Weights of a small GPT-style language model, trained from scratch on English Wikipedia: 5 heads of 32, no biases in attention or MLP.
Each number is 128 + 24 x the weight over the matrix's rms, rounded and kept within 0 to 255. Layers, rows and columns count from 0. Numbers have three digits each.

# layer 6 MLP up, 640x160, rms 0.0726, rows 533-553, columns 0-159
097141105095140102091111155149157114084152119113107112113177140079108124160124125110156104102131112133118107159145158126129156125132089107114113113119111106099151154099118105142138135155140115108125167104143110138125130143135105118105092138079121142104124143144168152105129138151104120138110105117093122147124131125120129130129100089123122135144117123143105112141115123157115132133105162088136120122159141112126122150123131148166098074113158173178139125055123112147068138104140102
132119097145133110143168094120173172107098174128112132145169110131146110123091155097130155147127124110143117123151148109169122087134093101127134120125157132163137106128137133162127129124093128132104120108138117168125122114129060085112173123169126137120152104144156108125179103147139129140106136134117087096132138145135105137130115110122151098150128167158082091120066145122113134120156131153096117187126109135130176134128116117112155116157117154120104134087150081142130120137160133
181106128121167140112115113098129130159142131143145128128141135146124114126131137132136120104136142132128170125157164163125106104114102153126188157139093130139112118154151072159171144147118128092113138152135077136122126156143142152155112126137129131172104104116124151142145135122130096129145145138138164144114166153181126108077113122117220142151119130137173098153111134154092173165129075087129133116127142157118138135142135143092139123114156158107110163104145103120179114180123139
147143139135099140141136094120101151117130121136125113131135149128169111111123123088106088099140156107167135115140142101172124121179110126159124178118137116128122098188140120136138147113125121114186100107123127118152145102085103131144121173115120177114133110141132152101154130119139137136112114164144136138130116167137118074084154126127105136149146161165153133139117084112098131167101119109096111108168135140102141090126117199124173149148113090141129152144137124157132107161130120
155106103114144141130149135160107112105111136097139148118114133114127141113098141134077154105098144098114127120092096133121060103127122085091113117134146128144115158144139111145117144112100095109156135120139144123141150115110126132123155138159141122122082135127121105136161122131146136144146139111114121114124142137076171115125181132112127091129110149108132108126156131129145097090124127062122126130124134145120110129112158120127124115136130111096141165151143114139141089128120145
138135118144148118100125112132116111149152152101141126113140122137109132104108128133103104130092160114113165147128093126141146146092112132126144110106144176102137164076132143139120132130165138131173183126142133143110100160141117162118105146124106101139127098140140106126139136113136184134066100091108162145121122080124138142154100091125146113160116099129091126182141145145125112105100155127130144146156177133142139124144130157095165152079119137126151141154102088103095174109072126
116177095123098087144126126130159134116148147148100115136112107144142144137137139145092151115120145128103105112144144125138152144154154123117112153164113123111126096103154127159122149104126130123174143165100097139085112101133092110122116157133154138138149095141115106109103110089119094088098138104142138133108103107104139073120141147144140140112103140113107136121117138109132099111083099121159118114137161116135113121116106109145101080173078144172121174114060131144153136114098126
097113099127109132141100119115118143154119115108131145158136116086113081094102134141155102121153082137098162093100116146133135109141094143141157125136123147152122136143082090152127110156133129113123163123144087104120140085118116120150119108140135138080092152161139082127114140101123112151098164164112085121091147115197104142130135130134114117155132155073154089106139142131133140138121161164162124139135119151138131104112116122115123124165113131121130118122152137136135113114135116
125133125111165166137137142156122121112148132122150150137152155134114111159093093160127148105111106183129096131157146138101120132167135158152120125140145116113118169131169134136134137139151111101077093129115110176137139111131176111097102124154103146093149103131108087124107147140144120132145114129103126108119083098146132118138136120121122136098116119139076160121166143141154135147157110131077120144135134139110133158111125106134125110117172171145112163157113154102086102116139142
112136152118127107105146131184134108100118143083133139153127139096106095106097160098105120135115121090152164132115141121120118143121092120127152154161169162164183132157141132159174164123144114121089126154160160117089125127109139129142111146126098080144093080136130134113127123053126115138148101126129137157122125087108169144161160130148126193125109131103133111127097165130121123141092115131109120129148136158135134108132138138096149146109114110095120121108128137116134064122112114
141127151102104116128124100151126135138119129099118148150114136155112122159112158094127181125154143124122129162146110109136163143109060129124121161107163108106117099126125126149130118133136114097145131112106130160112100105158133128126139163122134149128150117137119076129102139103146150158090148164123136131118158111109183136100089139111128127185141147112169152144109109151133111092088094140111104140169114119115121142166162111114131120163113156102133101149133084091130114121140142
123129142137087167098134127127125119133151130137122086068107133110095128134137163116125118121108157096136171124152135158120090145118103122181085077160133121188189109174121107144170099133128119099167132107119128160145152098158110157122137145134125131135092125158144160146134132153107113084146077163136125106164156124090109100143099138130127138129146138160161185109122156101156135133124173139134168117131165117175143092137128109110121149148155106107138105130133134123149102091134125
096119101130132156132102123088151153098151152132118131150110121143120153110090167115136143151139100165142141133147130121139152126161103098167155125132106115155141150136153126124133128140089137108149117142178090143132108090158110134138117130101179132102110147127163144156143130152199141109115125129110125105111140111108116168128139117141126157149130117132115147069130128105148183124153115110142115160127138141154125111122134136135095091200165193156182114098154152107102099132147144
094105143085185152144167132160119119158120119169136121117126167142139124091141126144089075107164156135153114141162105148119131160117131100155131118155141122147150154121100108124128108146159140079168135201125123139147137138145070160145135142127137133121081111162134162128125175109165108157115131116152134154104119150125153139145156170143136118181110106154133079086132145154147149103094114141116127148125162090148156166097089132121127161114138131097163153111152100088115132108117148
112069099169124132137148167105117163144132123118105112113118100147133145166106140112130125160213160149107180130152126113124136138109120142135106143133165086180129100102111101110168172167127118099076096098139098117077144155177118101146131169157139088134136122142107123134157119147151092135131138135138159140112175131104123100099120133112132113141142126130113117099138154102110165088110156159163123119119186120098128120085089086156136080147120075118110162174163135091114125109161143
183132117109113122113132133107092099149160076138121097181122139118182119187165129115104107111114100125138150101126118144133159114145163097161154089114118134162136149164083130123120152130156147104123119086106114093121103148161081146105111131167103126161172091149149111148100124116122164129118098123137130145126145154095143085111157104161121179193169086163148129133131101083099117177118135123147125111144137120117128141101114150139148152146130145139141116122144107103127112100144167
121129137113145102147150137139119142153144162206169166099122098144130094146114147142139098105150146168181096140131109153097134139137173084123164131086127141107108115166104167125148125131073151122126104144156122081124070084099158148120108133136125134119134088150094139082131171132135158111126109119087160139167134111162127094122153111169107092159103137108138124114095170118129166156130122182144111153096112153117121109092074066144113137144105131097117115133114103115151133118123155
136079144105130135109144112099147131164162137112144130117083091106127108125085098120101105169139143136128138149081193122152142111101135152125150104126122141168147088129100102084103093136115134146142173102139128140104151099176119161145169109104088137146146111102094088097159154132143124119160148134145139118153125154142113124169115129150151155127103166175132169116141147112133182114075132124182155091161144116084133162085146129134117118145148089182102105106123143104157141170152145
087161155093155168109189117133113112107157107121135107147131090109129118147156115120104097109114114107131127154095089146113140139141172126141154117107095127136112143130102093150157110168087144139118097149136110151099154081122138114118127155143141081129145159172169155077118111194118106106115123137129133117140116110137157091142097114139124141131135099097137126116135134107125147128117149170105135151143086155174110165098120141119171120130123118139142128128067112142130114152183138
135130124120139116146122132106154128164165140120139137166130160145112100150160153166097090092067139180142125106152119132147115162145144126119172134146174074124143172112142174122161137153158153138140144118121155138141118106113108098159137130118117158144094112119114130113139168120141136130128108119121142138126123129079142131193141123157127166127098133142159170149093125148132106158124149112144168118134092189097152092125153093113132151133140080133167106086145139124122145166106145
153151118122108117098153120144137097143123135152089153134151119117132135156096108113151161081135104154162163116126098149123151129134149129123118129113137082096113170122164175137128167131109157161118113125149155070112136121152111126146110149111140171116095131162120093127125114127135103088145139147136090114095127152119150134119150113165099146131144129084136120109120144132113128146160111115138098124120142129085125109124090115151131125131106153114139144124100160101106124076114115
# layer 6 MLP down (transposed), 640x160, rms 0.0726, rows 533-552, columns 0-159
088105104153092148126128111124131135174143114102148101117111105133146144102127121156107126157122119120128154073132116122120153159127153118133140145113104127121126130119072162137113089093120124138132126160116062087121145137114107114121094153158127118102104137126093115110119129092118121157122142125119107124142149127113130100140116148155135099093142130137145119107098134134138127127147100101122114126096115147119127125122137122132121146151100110091142142125097140095112135108155138
160093136129102147113124140127114095151136119147126121095134087141102111170125095125151119134097123143141133105127114127124073119155092152122133133115097139113157114121144107142129129096136169115173109131126101114136138131130123115152122141143182091110060104159132119131121100126117143118157132115140144145125136118123118131082141130139110150085114123117133115151167131119125115115127164099140148133114123134157104114151128126128093113157114126095162144147129164118077119101114122
118171153122127118131156131138114130097142094139108114126162145126166130100163112132113124123157140137096102187105109100159140142140171110123124137086125142093158119155080144126102106154134115148120149145114152116111117118125111105084109149169112078118181109161124113137149140079130148112095135105140116101112144109100164156167132153137109128092112143085109113080131127112127104136162111118138146133142124142130093081145140119120128131094111124115104135134101117123130111117125123
134124143086124138189148079108112143136152099157180134126118143151186132141104095109121187117140145087140163179122124092132130118135100114139095147114100065120121135130122130158108174134110079124094101142129103151152110126125113112162141135149114104107121119126093124180169100092154171105136138113134173094140111088136116135132128092111174123118089125123153159146097134137099114099106133145152099195168148177128123163122124128125154135057100073136094110167129143125115153155101105
124128148130126140113132104114120121108135135169115138156141132139126142152121128075144118143163105148162144152139106126154145132166114122149136129110120115127141120120122133134152122142141139129105117109154118125108127150121145125123086140086156114156160133129149157097134153126124132113102124139154149146131107104133098155123108149136159146126138137149137164127131136124160149145116140152095137141137128167107163156108139122166106151108108139151120139087112148120112110107137149
157173089152148139127110152131161181121161136098150092141138175093131140145158114125147156184137157139145108139120118103142155096143183204155164136082099132133128142139146154149091147122108106115099098128137118160146127060119149143101132132099120116121152115149163119144140097133113125151139141181170156126135097138149184140156138105120163122137132150124149065176108097119108143125093119124135137134109135117122144134095102149116099164131181115145106118138144111136119128146136141
095149108151124143121149092064160097129109132100084150128125116118149126097147153124130165144109104136098128125147133143092125118146135114118134125146124137163090121118147145106107154142122166144125113054135084128136160136100123149093123113105142113119167112148134159138150055158136119147137159080144115138156122122137129123158132156096117059135162130167140083068118139111106139174143128135109120143083147115123114097113132123137107090127131144133132131113121151109146172141145087
118117152128184115118155151119124106144125154163117121103196172095147127129114137094123138130127112115094104146130134142127139151103152143207079117174105141138110126103158152121137121100159121155113108160131080126102091159126139105117128174159132117166133138086116127146129149132120134097129091135124147158146132124096108126137159152132118141146139128177144142129145110155149113115097110101095138139108120153170196111118091173110113138151127137093122161114135147100103146145141121
114150146155123095134152112101127151134101146140121126144114107114115142097163116102121093167121121100136140137095104116137140144119119114110105133107121151142164097112102123134115139089087169120133129115123134122108121142141096176164141165128133117156136123139143151098158139119131137150124113144145141128140126134093091140114108148143120085124135134107159085134144117151107100119127129141159125116114149118157137145117153133124166179135078117127140117144149111139163127104118117
140115110121111144153131129124152148090091122151103056119142126161159139151146124102081106141137167106147112117150166142115141168110121101106126159155135072100138135106134149114114120139096120093162131111127135150133114092092143121100163138145107138139184165119126131094097118101153132158142109125137109082107121140132139139129096153139137112153099102154161154141111117173106137126145123167116120153122104113159107134120087153097089100089100148137094146143137118150166103117126114
134112113121141160152146144119144099162139138149121147144191086161125159118124137178127116144176124099123127140116140142154151175151140174117174091133137140144169123132128134121137109125099114187125118116150094133132154141132166149120123115123147162166160129133144158105125161151098116115135149119115166158066113136143082126145143123115129135118125105138121124157208116114112131135150131117113108147135144072110077111127132136140130146119130143129156133120099124133104111110118168
108137141085165134139175121107142164190103114163135119134156095120142109131143148121107200127061116142132094087111118178119132159144074058164116156174146050111075169068146117141098115113127137121070127109131120108137144131151142087097104118157170118139124106155130152113149170126149140110103098113165108089098118113082107123114133080131152113138154123156125186100178131103113112096121138123145162135094082101144145129145138139165106075094164116106168143126095133113123121140153140
153149096138141144130146107135114136160124146116103129113148139118132132116155107125124112133158148108095083118119127110096095134099179141129148111125158121128126105147077143134125118139137140117119130133117146147121117147094140124111137174168089128144130110102102147130149132111094112104074126141142131139150104145136123126156142096134124152099163114141112121144061151136138070159061153156144140150135129109099123098130122123120133160034104112096097129167133100143118141132145104
146138150143139137084127153153131091190116126119117133153089141158149125124107148172148101143149174122160137116124166138115151118075114137098126135154126150119092152106141169099116140092150130126106092141147135124090155153101135114159143083148120134089105136104137150098163160163168069144105135106115108120143105129172136158089145101122175117129108116117062155129122131091098120151101112139132116146164121110147116117169101099121164132104197102138120085140078139122152126152118163
157104114093137123146136165135146142094107141177165158113121143143155107087136159132121124118107182157167140123137167149133139086157110144101124122135137111148149150127118143163158094138134124137122115113139165101127122172120099115116113175101153149078135142099147048118082100116136140104112154125109139092178117195119129131132096143141112125150143119085143103168151132099154159166150114076109183129154083139120140138111144157086108156118153151169104077111114147117107108129077105
154126073140137144140157141093109145136115128157130100141135112163126140141180116149137098175134123127135115181127132143075136102142141109127086137156134132159154148065108148151161157138124158137124186145114111106167162105136115138066144131133039106133184128134117129136140150110125098125099135094181102175106101109119158170086148136115085129134115121129134136137085081144158127147126127114129155127144147110105133120142138119164135100125082109174132142096177145093138141144144146
137115165127106159153123101105098097176069104137137115142104159113139099069121161084137149151098154114079172172119152167142122106099115160133114146146129101139156101136099148122173184115139125165127099142135102130131141087127121063174171102091104133133143108165151133098126125147150126122121155154036129120131125129116175106091135134167136126157132106160131152128162162118127151142116113116117134115105107147125130127111144165141124180101117124088094075142092124152140149132100098
113151132092170107150155096117113128092121142177129107102100151137142102124160163185130136168175133132121141133088148095147112145135130157160087120161100112156076182157088143112099091104129173112112094158138135114162157139073122154129162125130096122124111140126082126127124120138128146136103118149101110098099097152150155109100143102080144129148191123089126112165131109123076094158152152125160137164126117134107115079163120116132137117100123128099103139157161139150165156119117113
161128122138118130105091129148164109144159147121166129116085109149126106119132163143114144102145110151122076085159128125102157136089131102108134109116192127097113168082167121114101133096169159113156112154121143098131091121128148136134143106092153130133119149117157097125118129090112120151125167134118129143117164130159102118108132111096157148124094123160153089133167124128082145124119106166122126108135135160129095125145126139106138125138127109111138155138153127075143120133076111
168118210115131159136128125100112141119120125167111117123136131155132109137116108134181114100161109146145151117129155083124114128134121108113127135136115093110125165144101151151123166118110146153154129119163095109143155122158110098145114180163120139121114158141102142144072121129135121152121151120120174141129117131113122143172139142125118154115143145105140125121126142133106134113159143122119125129139077175176111123121148110124136139127064118161118122134118151122158157109111120